{"n_layer": 10, "d_model": 256, "vocab_size": 2048, "norm": "layernorm", "norm_place": "pre", "tie_embeddings": true, "parallel_block": false, "init_std_o": 0.0385, "init_std_up": 0.0385, "warmup_steps": 267, "seq_len": 128, "doc_mask": true, "dataset": "wikipedia_en"}
Each number is 50 + 10 x the weight over its row's rms, rounded and kept within 0 to 99. Layers, rows and columns count from 0. The size before them is the row's rms in percent of the matrix's.

# layer 2 MLP up, 768x256, rms 0.0564, rows 579-589, columns 128-191
103:55 52 50 42 60 59 42 31 58 51 61 34 48 43 53 57 30 51 62 25 48 58 69 42 65 54 30 55 47 52 44 28 51 50 39 30 52 41 47 56 56 48 61 38 43 52 40 59 54 49 49 49 40 61 25 62 55 56 45 35 48 58 68 43
099:48 50 47 47 55 49 61 44 54 52 50 77 57 55 53 49 60 55 57 41 78 44 48 59 46 59 58 39 28 63 49 61 34 38 44 44 47 43 45 54 23 53 42 34 44 33 52 48 46 47 54 62 62 53 56 57 49 48 58 49 44 55 47 36
101:57 54 68 49 44 63 40 39 44 51 42 39 61 49 64 42 65 46 53 33 51 54 66 58 39 56 46 34 47 55 44 50 45 44 62 57 50 61 71 57 49 65 60 60 44 48 63 36 54 42 58 62 50 52 52 59 68 36 41 57 52 41 42 40
097:64 51 46 50 50 57 45 55 39 67 33 58 30 38 40 57 42 52 52 56 67 42 67 35 56 44 45 41 55 38 62 48 50 44 52 58 69 49 42 37 64 50 47 52 47 44 43 40 42 36 53 48 65 48 72 62 45 59 52 33 60 53 41 50
095:42 67 58 55 53 46 61 35 53 45 63 45 55 44 58 45 34 58 54 38 28 55 51 57 49 48 50 62 39 33 43 71 37 57 49 54 36 60 53 76 40 43 60 56 50 49 43 49 37 54 56 70 55 52 48 56 59 42 41 45 68 39 49 36
101:48 54 60 39 55 40 54 50 49 42 48 41 40 43 50 51 41 46 58 38 58 40 49 48 55 44 59 52 33 58 31 56 49 48 61 63 51 42 67 58 43 56 53 48 43 45 46 56 44 39 32 67 49 50 42 49 25 60 36 46 50 50 34 53
103:78 53 36 30 59 47 66 53 52 42 41 68 53 48 53 63 43 48 35 51 61 51 58 64 43 48 48 42 48 46 60 39 38 56 52 59 74 55 48 30 54 57 58 42 63 41 45 47 49 50 64 30 54 67 49 62 34 53 51 57 37 44 50 46
096:57 61 44 42 31 49 46 44 55 53 65 39 57 44 73 53 52 29 41 37 53 54 48 56 47 32 40 41 29 50 55 45 37 46 40 63 51 37 34 40 43 39 51 61 49 77 35 47 36 53 47 43 28 50 60 64 62 60 53 41 37 62 36 63
106:52 57 42 40 49 53 60 40 46 56 54 41 40 60 48 52 50 61 32 41 50 64 59 66 75 54 53 42 48 66 53 63 46 61 50 49 51 35 55 60 57 55 32 63 46 55 40 54 48 45 52 48 65 40 37 42 37 66 49 57 39 62 56 54
101:61 50 58 48 49 54 51 51 56 57 55 46 35 53 47 30 55 38 59 36 58 45 52 58 45 65 44 51 48 36 57 69 52 51 33 57 51 50 38 48 43 57 48 33 32 46 40 44 46 47 62 56 60 53 47 42 25 54 71 42 47 51 53 54
105:48 50 42 52 58 58 53 48 46 65 46 38 54 42 65 43 47 29 51 52 72 56 46 54 57 58 27 50 48 54 54 46 35 43 45 47 53 41 45 37 39 57 46 79 40 46 59 45 58 52 51 61 60 57 46 45 57 49 44 55 27 47 28 63
# layer 2 MLP down (transposed), 768x256, rms 0.0497, rows 579-589, columns 128-191
102:61 56 42 61 37 50 67 50 39 62 63 37 55 45 50 70 43 55 37 39 64 59 46 39 55 38 42 45 63 50 64 40 65 44 46 59 40 44 68 53 54 43 65 48 50 60 67 48 70 53 53 60 61 54 42 50 55 45 49 48 55 55 56 64
096:52 59 63 50 59 71 38 51 61 61 45 58 55 37 51 54 51 46 57 49 59 61 50 63 54 29 60 61 64 64 51 76 55 40 47 49 45 55 45 57 51 58 59 37 53 73 63 62 42 53 59 45 45 51 48 45 45 56 45 42 35 47 51 56
097:34 54 55 53 48 49 55 30 32 47 61 38 39 49 69 43 42 57 62 52 28 48 55 42 54 59 50 38 50 71 51 81 61 41 27 58 48 64 63 46 58 39 62 53 54 54 45 55 56 60 58 47 55 41 58 55 60 56 58 49 51 48 54 57
101:50 35 44 52 50 56 52 49 48 45 72 54 57 68 60 50 44 51 45 60 52 45 43 37 60 66 51 38 48 49 32 43 51 42 50 51 51 53 51 57 42 50 46 41 70 50 61 66 40 55 40 52 54 35 36 56 47 50 57 53 55 75 60 39
098:44 68 50 53 56 41 54 73 44 52 54 45 45 47 51 45 49 45 49 54 34 46 51 41 59 47 44 47 83 55 44 50 43 33 36 51 77 50 56 32 38 47 58 50 40 67 57 55 58 50 54 42 46 31 43 34 51 54 60 46 43 41 52 53
093:38 61 57 68 64 46 54 67 62 39 68 58 48 31 59 58 56 35 53 45 54 45 42 41 49 40 44 64 60 55 40 43 59 51 20 65 50 58 56 48 44 57 57 64 36 64 42 26 42 58 44 44 37 47 49 37 54 70 50 57 50 65 42 61
104:51 56 44 61 47 49 45 52 61 50 29 48 59 60 37 47 78 42 41 54 50 60 51 45 54 38 33 35 51 46 43 62 51 24 31 59 41 44 53 58 52 58 53 31 40 54 49 71 34 33 61 38 42 29 34 59 43 52 41 60 52 45 56 39
093:44 59 60 59 43 26 59 45 53 60 44 42 79 52 40 45 31 46 48 40 53 41 60 58 40 36 53 51 43 46 42 63 60 64 43 40 56 40 44 46 71 75 60 47 63 36 51 46 52 47 47 60 48 46 63 45 36 69 50 51 46 65 32 40
112:54 46 64 50 49 47 46 50 44 22 46 39 52 50 56 32 79 46 50 41 55 51 53 51 40 74 49 52 54 57 60 54 43 34 43 50 64 66 36 66 49 54 54 37 52 47 48 53 42 45 50 59 48 41 61 71 54 39 40 40 66 57 46 60
097:36 47 59 78 39 54 34 60 51 52 52 56 41 52 42 30 45 54 61 41 58 44 57 24 44 51 49 45 48 55 54 38 63 38 45 56 56 68 20 51 30 41 31 36 61 62 45 38 57 44 62 44 59 32 48 47 45 48 61 39 55 54 53 62
099:43 61 36 51 33 45 55 62 45 32 58 53 48 29 63 58 40 43 59 46 47 50 50 47 51 60 55 63 44 46 53 47 36 41 47 59 48 55 38 57 42 57 63 33 45 42 62 39 30 54 51 48 42 47 62 67 34 61 30 31 51 64 69 55